Weights of a small GPT-style language model, trained from scratch on English Wikipedia.
Size: 13 layers, width 160.
Architecture: LayerNorm before each block, learned positions, biases, tied embeddings, attention and MLP in parallel.
Each number is 128 + 32 x the weight over its row's rms, rounded and kept within 0 to 255. Layers, rows and columns count from 0. Numbers have three digits each. The size before them is the row's rms in percent of the matrix's.

# layer 10 MLP down (transposed), 512x160, rms 0.273, rows 295-381, columns 80-159
090:142127100112057070204116091170134119111142116093115147164112158141100152116113130138107093108115130093205146124122109057181157165137124077134148144144104131163111127091135197126063063114116123102119128107098111105120132101153142068173185112
095:162088127182077080141180182176212097082129109138074183076166148147108135097122163116127101142140091102132091124115132110105102076091115086179120106120116090123090125121151059115119175120145165151165118183124095199098099130090124131095092066
111:074140111112112078136193054166128088133111111114102144145160112164129137063112118117089173102131114200149124076158137165092094167188135224089134159135205177164162155147144162160128162126127102121143120110151127118113078156106116088056143155
086:130185102113061105145118094141166063145118085092144094147141126114111166112128118101154125093125187126094189175144206133135099091103128192139150125123117061155103096128174113120113084115105103126117148150119128091096117086158125198127099176
105:092075099155093102129113157170144135085164137139115124163175140127110142117132145104126104081091100097108128127125131083038098116133169122182084145144185134114148134168144069149129148134106126077091166080176138114085136171190142125107150141
082:136099101089105127036106153081184183093185122136130124150113157199153127146148092157131092153145116114110146166111138100140137118155085160129085123179128077149123113129081156104133153166084181094124051114084056105124113198109163127115083130
096:125079050152127168153159112161117161116147125109189158067092095079090081117129186131167058143138197118108158057135150142143155182174183154134162152203136169120111154169095142148112152147152130246150130172101088103097170120108104112113107165
104:168099139127164093136142092109161111030195114136124134117118105137110140163102146131122139120077158118141171145137113136200084119159084143090121109138160123126126173148117181152118164154122112141101143109136093084164113054154096112137094130
089:097167071124177143147120147129123174160117032138120127103132160092195131102112097151157149116142125103103113116133087120126115187147095145114102125158136042155158096190162100100150132090188108076149111075190132162112118139156134134133192240
102:162132097178055107160106054119100130085119147112064115156139071046113103129141084096143105161133129085139135136122150189176133096118133123140130086155155120126139133100129058092120159164196104147180080145148131164128082136131133122143123091
101:153116154115164154135180136151088145212094151167117126094141141107113131105099145139124097147081126121171098145145061155065095162114168152100119170136137114096138137182127109111151134110142131120084145114117060200138138119144082107179097095
094:137098146105184084127105169128122081150130095133125088120175138136179167116091203162100117108126080129086188188112097121155092153156177113129115109095127129160151063181116196058121158044127105131111113156144115129133120168154085109167162133
105:128067107143090113158141081099070059131104137145039183121133070163123146087134150089113157090139132092139133114124121208179112176107180097122162099145070167191106106133099171134098163188104143154122128115171141089101095098151177155110144105
102:112093099120080141148161126105080197158161160157138130083088118100105144194173128175152090139120200141134115150105144132115146159137114125117165140118136128128104163120151141146151169163133150111140127112141124197148111098174079137112151155
094:078070087146113192127111110073152149122111122172196177102103155132174087110122136130175138093090095104089136099136127182158174126107113155120138130130075132084099152100180141080110076110166134162121165130104118169150142064125073121123129167
102:099178111145072168070140088215141157130162115104148112061153114117116152169138141168073130171160084098117102155118149123110166085120057147138122089095171157111128125154139146091090104156104171089153071168198159107119108172093176129147174126
112:137101122170167116133190138133165091135171093094158087101170112154126096153038171136117117151163156173093088105045122154154142129171091146137149137128180137196103065151106126132140123133100123086106144148123118111102166153117163079066156089
102:138112149163156090096103101153137108156140136136166124111174140119164122170173069133207094185155182150188112126141134107122142108092114080104142137157109111163125177103102162188175173159122140132123110138097099124165153114161122205113090137
101:162111125141133129076077120122162110156134130079121126082116188083099158149111198121112139120089075138155155117115112174150110052105174156177098140113094176119066109204087100105129098179139093117132105121132150132101129103227135157191080162
095:111143124160078160109118114120092084145110106138082155125124108162138071126128130081117184171107180102109109142139108125084204079150127164142161135111141164201126130133167103092040144126173092095052188114113122145112151104149178179120147130
094:125126200085099158143102143168079098119112132137090180123118149105148127119122132146148126119149134074123185073155114141114104186147117174138163178138143163134081098104123121115160108101128082139140145161145140189123109143193148142160113144
095:106121179197159106142110109047134132195169115134091125142080094089106113156092107158138162118102117192110127126132071147111132157148089143207173129159121143088133187147134144118098110138147169164150115110166135190182069168140150177141150102
100:078127094208076103104152153205128104147122151091157137077136104179180111095153146122114131079160148121096102097121157125135160166159153154164072073085099132148119161123163135185115117181022206108116130165099122141121116160105108126184100163
093:139125173082178132105183151141149185112128139159134082166159132120129142180155116100201112137180086086139122117191173133119140131116058091050148123157074150076147117103114120133121164121160086162168100123093185194122108101123139132132104122
099:144121145122080130107158098090094159176174175121125170122155175047119154135111076146093122088124181160079074089175145093116159106170049169111080170070114115143116097157093154092127086123102081123122092173089078125116129120105075183131159128
103:101123132105161138120102114069167129158138149140135134058085095150145139135144117085108135083043130163122107144075134094103079157154133110159114164121178144134123169119116112162087094141101151117124132171155137169127180184109139136129136130
096:111146131071110203144159120134144134147135079029156139076142164113117179110109176074130183145115068076121142119107143130112100123149110091110173147144143103173161146144115114112184085161147120148139131087134135071147123184094113096208136128
096:127135126139168125122136086148064101149149128068152079130093126121102067136117163136119144216120101099118116157110080122141163100170157123196186159070073121066151156097127160141149143066118128105081149113130102107081089163142153123107119155
095:108102077098081186114124127141168158112114082085150145113100183138109146156153096106165133129135104124103125148161147122134136075114090078115100153128104056179123174163151173167158121159143138143148110120092174136094186118170164148202076157
095:135107182204137097109150139098148092086124146178114130149147122196106101060138120108059179103120167107103149147146082138132071080111075131133151132169078155107145149141116154101115129175138157112139100164134117132120165128006152119157139070
096:123089165147149163125130133128099145155110099139100091156098083171163102124165181114184158064122101102127112155124154147164116085131158156088121140120113110097105158119164062098110135143136162097050105122115099166108108111134150200118160129
097:127190142132219128105104092144101078143109106092121144133127152131147097077126086073101182209107141179158102152132121106117104111122116088171152134123094166084083170177114144163089109085156161105126144155096114072111167186070161110139147082
100:109145180124122171159109136097118113115151124103132122127110117085157085092122118112181088128062123075118112084151112140108119135080124088115086100144125097118092068120173134175170157107079109061148172142173185129098087087169178126132156170
102:189147112071181117132170154112125151103127071112127102134144128112125125134196137114088152126138089147133148190157156082129135111134070129156139119123134129097158092119137064153078144116097118111184132135118135143120120176192164127125176077
097:119160110157167147125134083097123113190143143105137200120110141137111160010138100124119138080161088055158149153153102141132141110177158075158127146130152092164160144176126141131126101134123139149118151084104161162188157131107092161124162109
092:086089151157148154116142196109195110112078150155165147098170164163125104129087153123119111121164087120194118080143079111130112114099161077122153167081186169144097129120129010172152106115144151147117134149124165073164063148164173126142120109
093:118125142053195105111108152097120188120085132123119132123107129128136094133204130112162102121135135226141108173103091136130139141112020163120125098163080132105173122198091132094177097131142134121117114116161100116127191123056090102120101132
098:075156129069178093154079093126159092130153164088193121127125195165151092170143116111155122117043066152100161123102134128107157134154086141075103107108092146139098146166194154128157086092136133123130136175129109139111190098150084152075121113
102:174073138146151139123141175166128206128146093159148104148163097116130127174084114096188121111100178099131171093178145132119171103173154133127078108173086111149142085128130183143088090140191099178147156074099094145090167081141075122115079090
101:109101131110061108135088132148098131152107116167123114152063086132119148091117131130120094106066191097125162129114048135193178136142221130114118171094099121119130161123106113127169086088135167155159162175161132095123153161158093143144099193
106:120161119127142100092114132164175103113079138112125138154137152162125103107153186200135118117115045141131118170079104065156110116139122120170135096090160082108135115158157089101201136163091108137106151099115181115150172119136117144129170154
104:149107116151146140097205141168164182107086065179169144109065127116158116148128177156142168160075152047142123131173130175147101126159142138209111168113108061110166129134096129128092144116153137148138127130071162059122093090157122068122120110
098:175149097106056066134174129167093121128099097101081125124124083113141158089142118105071098105087109129094040084147110093133163140077205117152162096088086139136118097152138150081165131112109150104090129157094160114089081109109160131171167069
102:109121154117172112159120106151142132162178170106119109099108170096162128097165147134157136165150075149133130091147087101120172167126086161126138162111185146151095156135134120160172121157103121130108085148107100126080161148149118174112197159
095:053102096124199129122060136097137131107100167212130134158095166148117147058172149129109155144130093165141089123120174091103127110160157106156142157160074088144101072160084179107118145150123151199159099128070163111136117159118100072127131143
096:076155147080118141145163127166121053123104157183092139119136117101101089138127132127134108091115141140133159114162190140105088145154096103109185148104146135117149138140131141094151161133127164128105184167096104144144169137124171112094136132
100:170130179097115097155129086143118175083131122120121161183072134051071197131127135170170132169150124173071090157124147115114143165121070106119136150146175146093156113146089145150096144113131155110149178098110134120149149153162076148062139090
084:091099112097115147133096107114079128129168152163080131120151096188178119125096145091119072148166050059165158105106069133128128088144109161109091142115042123168138139105150131121151132151084178188156109143100106119110122163078179157129153086
098:157064147163084053107103080127159152159114108157114147140166143145090155139139101155153163121112108131118138091111153078110133111131131124095131128114102157132111075089183123101167116108184154134139127084122102196156156135136176043154102147
102:171115134037075151107136181124133120092149125148150156133143162192167128100138127180163131075148152060079172090061147118139187108136094132126157186108128111120134084110164135109106122128105154141169124142101079168119102128159131129075165120
091:128150099147180161131161147178070121109122141130137056123097103103166107125110141106120132154110194121110135130102159062195145129095091190133157111109118110180113094115089099121114157155096162151147106217116095128153147105072123143133120115
096:088056140094149169171106088149168125120143172080127172103107130109110093142094123096107173066151102153157153143131169114154086131122180134138139134153094168159116140163100160088141106122144161185102141072126091140149155076097133146042119139
104:093161122228166064151110113131140077101099134136183070116155095116120120113096171096122082114144121046153147122105167161120124155161129117092129146142083101133093131160138125081118164191156129198167169085147169179120138159197121110142125160
103:100150106109157159124078179147058113133089087138096121096083129136100114125158144129173117057128154157130106183160120179135166142162086146080142209117079115161142121122162125070081062115165107110164133119102072108146151143102088135150150121
105:151095249133128112117112158085106135149121145169059131141037157103121138111125083161060140160151120149085105162157160129135158155117147176157082117160111099124137140065137113155084129130168159162160100126123098124110166173156098199136165082
096:136111121119168129113180128190123083161170159173137123108140124104116145099099055168122136087189211174202094133092152113069155118137144154194119119087103084125127132139120051092074116148133083139170062168117128119173171153130102083168132150
102:179111105206165126159098121102181133115120152092085160099100117112124112141117113135128141145127094131137129149164189069146113086165119134118152145152116173108126117121146132165105112147116151106064126222086150160137132089128162157164114115
108:152143121094127172134119128068138192153078078142147180155166115173156160195126105052125122082124107080161125128133151093138087142125176163065115139128189140121108097117177117152170106155151119118114189103181107089188201103201123152129135186
099:090065146129062182161115076113168071108119119133104143138165132151102136073081183107111157156152169117114160125139143095150096101103100145132134094111105063174119164149129158140112181085136119079103146065152120101148173149122089131160169088
095:137114109129139100162110091128115155128119172150103171094049109163133157174144081093169177139139148118109108114051111097210058104123073152173133083104109146070144151160108097134167119151147136148156097141205140163171088137115174161148072147
102:171149148112157112138110091184128160149139082092145110015116132155120123173130122150110070098064102089155113164122098108133149080145153144133133190139090078179144124153133121129091078195063091133101120075107112093128149163116152129108139065
096:094151109096107052133150114124131137146052145161103097096118152123110090101103136098099172117113124152150184084158175164119133070147124145121108106137124138180138144101148179153157136100107160146180073147065155020120110148120198162118092109
097:062080119074128103120119113074075109083124122037162100149112161173166115057115155110148134109113130185165162103061100126099135111166115143117043103129125146121096117162144072154113114149114123140085103136188047137103161127120115101069160183
099:108156175087179151118080100123079070112185168161141124145154137174109123035083117164160171150129147136159108130104091147161158081101061162084118108058130129119172149118118138140122123169117136121158128110078110174151079112101146156166163143
100:148150087067099106137149157118166131217053110152161117114137155183119096134105158156145155175157107174139108169167051104121135104108139093134053105097157137125165102077091132130174111103105158072143086131157123156119091087160056110121152135
107:166097087115135100162114125143187101119106149130129084116183111175175151108168092085154131119109084090082171133176183106067093124181117135138178137102159142137134139115119123098080175107135174094134155147146134133131082135136086147172187118
108:110152130104059114173144178144121133177073101113120087164154069136143083110080097112136202161146151116054121150148137135146134046121149203149140125090121135130124161104122149167171111052107123124068145149151138142105151136099196172173117144
106:168146147098115144125092153168126102088107129105133137079089100192085134168136109135150123096145119154139126107115153101142138094117125095180173114174144155110121124138142144141164105082130108180192063105140108088145176190152080149175195130
114:112154175136111148181186178088116143049123114149130126150123136109131105108159201187149062092155134118137159130096104086081089143112078171138142116093112126162129138092113153133182097126108155064119147139155151107134139141168100158143173128
089:155132070184162115149060142122137142172116094135118073123178101078127154167119122140065145144168134133138175101152096155121191120097135147100113151133096101126201074120114116095100061122116097104092146140094122111152084113138140153211111125
080:156139143077102114130108140150195140134106145138090107121164148111108133080147147180124113114191154111157172109136198154108095090131069175074103129127060115125149104170155153114154176140074087109113149152124140095135133064096124147158098085
107:152135160167132157188187117196144052078149137152144151118139102119189134165141141119133117185109139121155110083108165111129159112145123115061133174147167175077129132110094157163077125125139156167148150182137157097121140124109105129195095138
094:185119148165092136144143074122115076135170147093148141100095172116034123151148134142166142108171116164157140152152092128083121146102133106121152126099085162162072089079112131087162089169085164092128096135124061156142100129106146093181143178
099:126133144160038164096167043133120135052150092089122088091113155117165135131133116124158125174121144073140107150168079152104076118187208182123149130138143093119164134113152122169153163131137085100163161137140157103138115147135101108112082168
092:068154051116131187118096079159095107137135163139105123128139106091104152159134068118135158115146215145070140088141166128134079168150090100090132138148109193110120113145117112092095191136161142137121140172100150145156119195166132147161175141
097:142168108143149130098133158136179162090152126087130131113080167136102162169107106102152204117114142143132097121123136212138145119136099114097117121098071151203159162148163081137161136147135151151123132141125108185151142100007134092111128142
100:079138091138088146120099118168184187123144107129107163121140176166201104137093120083145154128106156062116116137100177157117158115167207142139103125084093083146126080137145110126115126088147126066187117128129085089084156126127146140083149148
105:086099147132159211112056136108125105112162103132161124103176177139145096106117136114181149072132100099121178106127118115064118138126197086161143137058085083100137152153123128067132098086165143142143094103132084110137096102132144183145115109
104:135122103184227113086098131089116213130195125128159121153169140041053175105079113121162134117129134117141123154147135083155147110149115171090156085175117139101092162090185120096096127161180165077110118157127149134135110135048099131085119158
095:134138078149128099118080117110118171126101107110091129039155164092191085174146160099147110098134112168084159132125105065091105138128142143091153125116132060131118144098157170206112111155115055083125154128093096060086146173107106147092118168
079:123106088139171116090090228113124169101130191122137124073160140138079120088119093162133113124161067093148142146126147162112160160116088127129097107101092141106073158154100196088192221135174121157138112118144121091122181119128161115140131100
095:138113129105146113111125081127161110059115132104108123126140106103170137156105085134162138081144123109094063074127090171150178113117116105173132083107148137192082134114125108118163096177147097148103154149129124086077175092155098199108134072
101:133146101094178139121122171167112114161154089176113068161135092091120077087100089133143076111169093081084148093163157137112159147122181132106092119148139065197134122133163113070137200127141121077064111050160161082114131172123126107221168118
091:069115115142174192117165137174151087129099127094142149105150115133159180134118115116140065101184132167136178144080186119076144092179114102093132160122144070155092125121115132166139164160120163106134131110120125101099110092084158172158155157
101:140094154162111132116131163159166089154185135126140147153135147087136105147167127178142142145165194120174141109156158084076155091105122108135108180125133111167174154093055168092070084129115100105147105135146157165126090095123165092162030088
091:168169077109053107104077161068156150142179170134138150154165171119178130138129090101163111130168095150104106076144115123122166110135175062149119198136096066121131123176158105124139121133117108227122152129146146140145116171147170039160100148
105:216113186128136135112082101069109148110182184115136149108177112081088107147049104171085153103137129072121092174126088148163126120104110153094173160076193159165106104101131148154098147056115108124128138146118110161106132146171139179101154136
# layer 10 MLP up, 512x160, rms 0.26, rows 296-381, columns 80-159
097:116111104133078061115129151128150182120137159126097116166148142088054090152202201050110184136111136145108198189092158142084144200104111125125139184138110175102158118117087107125131123120166092123100145113111119096159095126197135073125181120
106:154081127092130155139101096080171149100134149115128108135164156119109185180111094124141157073086126129129137055099120144128140161165104139165156107161109112108059091091150118112078131169157190092071089142090162122138115079091105098153064091
096:079060077083097071178161120139126140153126181167099123137185174126170138098126101108152118124187128141116114142145082045068159129146156147082138200108156107124158122088118159083121149117128152120122112112079121101089124130087149209169121107
102:155114096129094086108108092162134104206058105126106195111142135116102147146127104147092187133139188113086098106063113120139117116116082162193113067131131207230148157175155128141140150135123171141112172113122069135120124135134093107164090158
096:139150138156109150180149097142109052146133102124148108124108102083155171172127129130104078139100128189120132075117183155153131134188158114078113147103166130127160105104084129089123150101158087141129179129136114148136113108176076116119203050
095:100126096100178110166092163118128170161090160095110145140205137179083143175166086175166173162082067140107149094141138136129146155162098138105123123115176139100195166126111139117131117105101115072079101115136174105084096126133132100106093090
102:085108096140090161096141117137202135071141093066157147152167070121125147153132148148089122117164140159140144110121112065199178105145076129161125082144092128051169201147176185163138152120174088151140105154122171025128076132095113111174156111
106:128116148119096120144114142116156099059113102142152088083119070143125087114098183171100133078129148137157167091049120059150140144150173085143111159098118123160095110087050052137189111130085071079145156146155169178096126157160122158146130122
107:106140138083092059177186160103130131108051141168142153121124040142122158121221109186101179123152115147150135129086197104148181113107123139121089134087101134162154105102121056171141173119144172139154148104138113125142125140119108152104125152
095:089152112146147169159161095049137111108113147125074099112129066119105134143171147106148067142123149104119158112135117059159122095146150129135168184130157120212088086143126120144131119129122061146091161156104110064110182096083089089131209184
098:095155104143142138193132118100138084122174112149164140090090077091144128118115152110124168080087091145099072204113135108148147118132115121132101141128105137151114128096139114148122134154117100162143165069140097151104143062099131145110153131
099:082083102211143152114129199136161133124144169154105162133126137134142082088127189125104112068134171148118109121120127143140121159129102178187088165117155145178090173090159056179109122144175192105144097177157141104199141161092162173101163085
099:165131102177145137112102144156152123120134137186171089148135165151147096101053105119114129170152103155171147109102125148115098159125143180144142158103170132148085059121059071153091150132102133156070167129155091129157186156063136056068061141
091:160114165114097101114089087110154093112085181211122112112152163112150147129106103106097083163104135133091104141150142110095139112123091076065150109110083142155147164112165134139220141142094077109114175151158154082107110103139120125150080116
093:129164150116148131142137126117112161082135062126177145142109111119079155101168091131071130076201125142069135183086107133165106107071135166146138093104110152184108133060118068121085129130133132151117143158087199142147180071114079067099131105
109:130141084122162173120099118138172079117118125174093105122196154183136153115066118147095057187130145117124112133130187116136162115124116193126168140120077123123099180115103157060068117137116111060159157134128172120076125106081167084084134106
099:143106134118150153215182170073061163136117143118096138098098166115122080081091134118130122121128144127109116106137100101129140182109117164167145129199177124151144130093060093110151140165102069089180160156088136100084150107155132117136150134
100:126149092167140160154097139074112116182086165115151144140102105099140068122176156141187097090178128071142154143084164116156124149152085140107087157142103135176165126108132189161150074121077099155133155140135110145140124135099127151120127129
099:162132128132176156131148067110184070123107148125146114065098097140128192191118068097142178089194147101207133141076144102131058156156064157145102113122130122116172124134186121091117123141105101112147131071160184101179109131130115105138073108
099:131094126114152144167156113151118146102124159122101118112106120131127136148121180076129119153128112139122073106152075069071207152173170126114059180147170121196219116086143135137156168133159141106106137097109149161157123105089122161132125152
102:139120125145149168146120129069178080120130070142179128115121126139103119065078102091123152140198150174130114125156079108158102189128181095133190084186086091152149166107163119098113102089122155180170078095141062077072156188125074086172123137
099:100086162132102137105102051145139118154100136163179099104176108115127159136034139097075137152134147127163108095098105123169148101171098138126077123170114068070159126089112162152147169158120146064065108118086174102132127137107114125131123072
103:156065112174135122143199110134121137123138125141132208109116136031122207162145147162105166129110107106138138107156107070148080121140167151161106141122150116059082125157120144138121150146120101139207094122115084105100152108072137122091176129
094:173120113128129115099159064149111115166130145182096156129083144126128142087116132098115140146117161110179080154091133094100130124138105146166154133197107161039136110136144150139136211102095137136108141153116140131113143185070114126149160134
104:100104127114145113124180132153110096160168155081102147027145122137137163143157099136181146112161196116142148077087166151122090141179112117113132101077114089156151095133085114128106110060097123153147122111163106122135155111126093112096132115
094:094142098139150146152159113150182095056144167141119081133124170125138169108060150117146200170120118127076147124096129155124129058134189117178197159139131117104189150144092149102108105152162203160111157094099106124139128086128123178184149156
092:087129137216111101119109184136085111082169106096134206145142140132101155113155106151100138095139178189100122055144151165092062158165183138114178175128151160151041134105063138123174087137153150156057094115124178121187106135132090130131150133
099:099179078122140167182110128104117096159134117100110174155093089134093104113045120113132137125047114178140149137151102155095065057165148132165153167182152091116164143102075188136116108090071102111126150117095112129097100084091127188154075156
095:142107113152118111109130113153143180125050114143193106137119106146122113187121061091122092118105131092173150160135129149085085185130092104091081158104102098134172154101134092110167128159144121162121141094082166152107098076141119089134140116
093:114174108134071095171101132098094170106111147116159115153104152070126159114142131173126094180088068165080113125170166172153139145123054148111123137180123161099168114143124203130138128180117138126140195084125153117176114110098095128153064161
102:090097148165147133111118089081132119088143156148070183109084108154132122071118131146065154114129132085140143127136119140132123056121116122080081053118109138122123135113139140174127099117149147127122155119159124145166122100171137139130146141
101:138122128141111125079122129134106112103122130125076148086134168181087099201156132114111055126150140200126153115187206159119129111141092107144149142117163129160198176142106141117100081110147182151097124129116134106080155161085160158151124112
093:183104140105131099112180123141126149108130079177138143121152084093153121162158148189113133145231149118167147115160184142148139093118130135086147128146157127161065114068167154147100139139126097151105111115099141186118107136080159137141207123
097:136113113155145141118136161133196119109110101135072156153091141096090142078158178137208143194085109145134094101112114125084094157073074080118147142078182121117155115116171142147047175084143132058116128155076148125124134134122156070123157141
089:137090084137071093162095143143083127138146109115077145160070105143099086131143130109178091140122101101078111167142118092132152145167074184164141093112043031099122109109136214157106102117102099161141161064157133117074162147118116120087134184
091:125133151160100135142210127149156183132180107091157125138146177091062113081109128116131144111162124077123161075153077080077177153142120199124198148151139168140091121089165119137068143182114055110195159061100073152113128116069160129107079135
102:136084090106111173180162147153155198108065103173067170164138092062097079123133168082106136128101141111121142143144089128188131150097145096140118158105185086139129135136084123138091137136140129177185159127129145111111140088116101104128123106
102:098148064060166173180165126119145139083126135151148196082173120102144129180155166101137127153169085086162167169082142107145079131093093099155196143170155165100144129112132136163122170161153071151110101160125172143158119105085150077156109131
098:072137102147133151113168097104144122106053037200126126161125163115120143159131123082169153147126134116138136101145140116094064183176155125134113139089156111123158177140124137101162149151138098118164104059098153114116141157105076093151122081
102:114064163106106152124118174122127141101090094162092123126180202189100132100141125143148155129115200133195122055137156146096118129140149117077097136096092100196107136113181128076120165153147112105107107085122049137106124138147178138119160135
099:046089139173134068194136135143114100130083156093112169134142184097100168131148125103075114151143154106174119131139169127148129161092109120070099179131105093199163120151159121129092129134134152067102186130137130146082161107117109087107086140
101:156129098158152184115107106115048140185091067205139124184135152141126159141158155123160084149133137060176117131087152126151121116151143108113122162181153085113117098154153169133106175132101109079168151067137069055103129116135149062121142160
098:160094112151173172103087096125096185113103103141130114188085101134159146114106098200151144143162101099132112194128106092126126099103074131112117113115050108130035098127103096134138104094049118122128166136095135089082118140100146175143073100
096:121059139129152163115106144122081135137138113109145133149142093111136127144174150098155158122164113139144129147122035158145095113148186121103136126105166095104147129101103092099065061092110082160149171065180088117098171107072161147081127164
099:143092103071108156155137165125150102128116138110091108073152057170200196123081104143125143129097092163151131069119126114137091155128121198104107107148133169153134126128136178132081159143136179126072074043125170121184104114131143109107102131
098:156182164197168114115167172150128094114095120154152161101170115139064141172102143161106151076134168130098154151086147063174073180101097117147102094140162091150148104138093103104150144138084132094076039105177197099160089166127146104149106141
094:152129165134121192105083096145129095132105127139117091084108119063110159148158170099103102125116139059177122127106136062102031172141055107162130070163090128101148079170136122109118120126125138149120127142120093121075168065108153133108139203
100:126161148111153162141170093113161195135115144156111086105076153075125066113081181144058144124103118188149148131100141123149015141123144124137116136177108098130123131135115162145096067131217143140111118116093171117162135089097191104151139172
099:112147130085121164163151111097153088126095085136132114076108143100112151093149111145187118097048203178189138177085109109161146110155102127186147173146075167107153184135134090170091126174137124140183114106138135090155061095129125124152113079
102:165098141151085114146181080145122169146096155132175181156159135160059116114172157172084149116156123146156161072184142115081167151113084112083103100127112118174146170092140130146097113126171154146108134083089154084100105175122173082154131108
097:149130057131111137140132111123159155097089127108121091137096128148108124088082132119144163214140165201168093083183125108112134143135120107094152182098089131092140124055187079121109199196162080149181131121101128123185138169147061122213144103
102:102137100087091130167110156191096146124098123039121152083160104105143144069154176128092170168134132182160155084152084042108150110132133112123144146108149116076067126136111136085134093127089190169193139162114106105124175145124127151067141094
099:107123096147133138087192146157181146114083182103115123140151115156167166121133189091121166131089131111127132097117060113142119070144155092082141156099150189149175203129125121153190125172096119134153138161107154087116157127107165098074122114
103:188184092133109098151124120133183125105121128145147150165150146124155106122137122109174100095098160109188127163099101166111142120197149133054157128108114134110104157181123070112142116128153177135129098094120153146092109125095118163155149098
093:112144169122107162112138081154161182130120102105108127142085115182127107143171132129123133099201111084159146095132129096139129170050098151163175099119064165114113120137164105093177151136138134099127184113150139119092086173150136074144137154
103:138209118143151202175102132150159076136100129139126086122122116139149113133077110141122143102102120134137093065152181114123163113143090204117132191153152061159121071065126150118123109147153117170094123104102162145140148153091086104104128049
097:070185146130112119143054132126163152138099125162169139091153166143123150124148131114128152091137139111144171026143157122133115105142133108130098132105140164136197107114146169124084120098161150179100153132136160202080130133098120132148082085
089:174076158178137089110165156099118147092137154081115146141136160151117170150181129099151169129060082121117149122099143159085088172096084148193112135113057015172184163140103118150115133148138130170143168120143133134102128120101112126057160132
102:141121109103115103177166124185164117108144159139102116115155123125130212140111098127110118101127205150124187099143085185116129153158174051149092114102177096092180073097106110121136124145131080196133143100120160099113126096147141107168137128
100:132118101130133134157162160125073099046160138149107166113139126072051129144096149145213148131068147118083118142116155115155093147139164170146126146190202093102145138176157156132124158080140115128113170101108133147123097103103074133129103061
097:181072151122131176126132147104176128114142091124138141147138100147093140165061093103085149125109148156123178169137118056138104107086081136102135137207164126105101121136094144092090131152144123116149073127116091122140124098162200061078099176
098:131106106069139141102078103136108097144137127131137128172159120183065113135100118142062113172132167123142147120056129127136102125066139096113135170137075079110135101126112117165198148113109109086100140144073116152199086157157116148106108142
096:107163124028154123161089087145140126136097094118096126162144123123146128085136104127146107136110137152120159164139153130093097081140097168207142111086108186084115114117148122099113095139131148182153137119123071070150119172136133120165102134
097:148062185060160130127111117167196073080155141163088114088130102072105146165185115090075132110122157181138068170125108109144144098081077171124126085160144144154108148152145153212076118139098098116121169151134138109098113148151083126152130130
106:145141114149136069101125152106139118161150126131142120193151213105123161121146174143103119106121153157168166152110109143165124099155160169112116151145150127136084117128147164108083110138104103162115184061148103093136100101127057092158142158
105:094119108128117118146143134085154128137128107111135117149123090134110092162109156206120173169113108145153094177123155111109113117093137154134145088151147075060087073142119032143118164073113132117131057092147132146022112088184103096075175107
093:106150119071103091092162153208096072138125147134164138120075090183084153144100176109144137144120096107092095140111132133135174095146158085109143139163145152123141094157147107133106114059106112115064143151110133095123141144097102099115120092
109:168161144107114118160153091088125099128088108137137159109085129157168082127171168156108115164151156122131078150090060090118088135198131144160192124128113142055122185129143193130134113119087110089150136152097089094099153068153071151127146159
107:107090107107194132159173119205145100071107128149154081114103111078163097128136171150123160126115115149151096145101084111173152132131114108109136150132124085070207127092109125132154148125098197115166144091161147151112097145089204166115097100
085:125141128172124073109179128143086112121149088172119180123153071079147101184148167139150202127070130096147069161085048193160188108103166110114110146151141153155098122105135088104132182073161123081141146168123165140179129132168102143143167098
111:108143076147104037157130142129147116111049154115133150135116123138136152118099124081122216136137146115133200137105107116113183142149080124148081177145123185112136132079112118099067096174119100121097186122114123084113097124179149126146162173
098:139134093127119062129146172112166124108081172167176100126111073122134141189164148184127149145127113105107053116137148093130085141126117101146094089145165106183074076150117110170141082108165127144096156112085130082093091168096152159124090152
106:136129123137108098128184089110090165128151166152165155097112153134141104118158137179108118109140132107137106103194129147106155133103137158096164076125087146161135068101110106164081045129159151144046148153095141090101126103155169096107196141
096:140110108137150148120121038158104087092125095116156131146119126119144118149101148131165158128137149153176105101107128099146065118126114237124127110137154168152128125057141128172185095137098160108116104055146114127141120129126157105087173103
095:168102093076110098145093134095161157147172161163105178183078153130121156116126118108100157225116089147125111086105129121151121089089107101087172173132158128152187103108108138122093119142119109138171164100165111166149129121044099156155145147
094:105105183101168111144213159116141137085169119122136106178067105126150122086212134174134150112100140102149149117075113116151129107157236102103114115138155164089128117123157109114132132165163119103107107131054168120168115141164152120159138158
097:054073087153125164146129106120110032117167142099079124183157163123106181131091129123104127148091128162189145148110165158099181160125101188099091158128110156114107131149150104156121178092119137141137117153139171140155114087081088140163186108
098:155145083081129128142103114108119101137176123134137094133181064120178082206167133141140134106110203131115124091070080136135079104132099116141129120135152107190123143147076096123152185174000156124098169149198087078099133105153166082136171144
105:191139071112092149143149178143135092141109155120160087138117140105106149135086097123159172114159170173196110060114117098110162059101113156123113152139099084155117141129150098036134124075113116143123168082142115098118168090098110135077132156
091:193127164153174111114106178158120094126131086144089105179158118090181104114175118166101109206088083115149181103129131080129092144110110169092139171170160132140130221145111122130131096155089115089118215112157190133135158106149144155123179113
091:171148110102121053208112145109146147100152144081122184108115164164136156129158180103157135089145127143104128140137104149126096128155158143077100114177157169078134075116142129144148101104085135183130136081082136196180121075098154174108150123
108:088151049089160154200155150135145137107126187139135125123115157108101159104146099183081092156136198078109100134148089124119160174138144176133199158144118122111108144119162109114068097174111161121130138173095116153132095143104137139080131066
099:162135109151150111126133113192153184121124074107109152192146128076129108148194137174104123113086143098115090155175042106109121161136147130096112105111104160093127076083096187112164142124195137136125166095106111112115124160122134151134098118
102:122118170088149092168088176117167139139078153114152126179114121160132145108084147186125112152151096087111152163139051154137131130159114133096172139070136155091148101130132074086108089063124122114115078119129124091175144127173144098126215172
086:125082137070103141215116073179097133129157093172096166174121176151077154192119092101112157115191155200109146139128085141122126125092136149138160123114115141120151148152148169150161128073122169124124104129087095081107150143118119179122128141
106:091162128076124099121125164135109048071086121139134087097144171184122155111143117143158066138153154043177123101140158123106128100099108123149141108168139157153190184132142053082166136135124089122167099095140094088110115179111118146084114113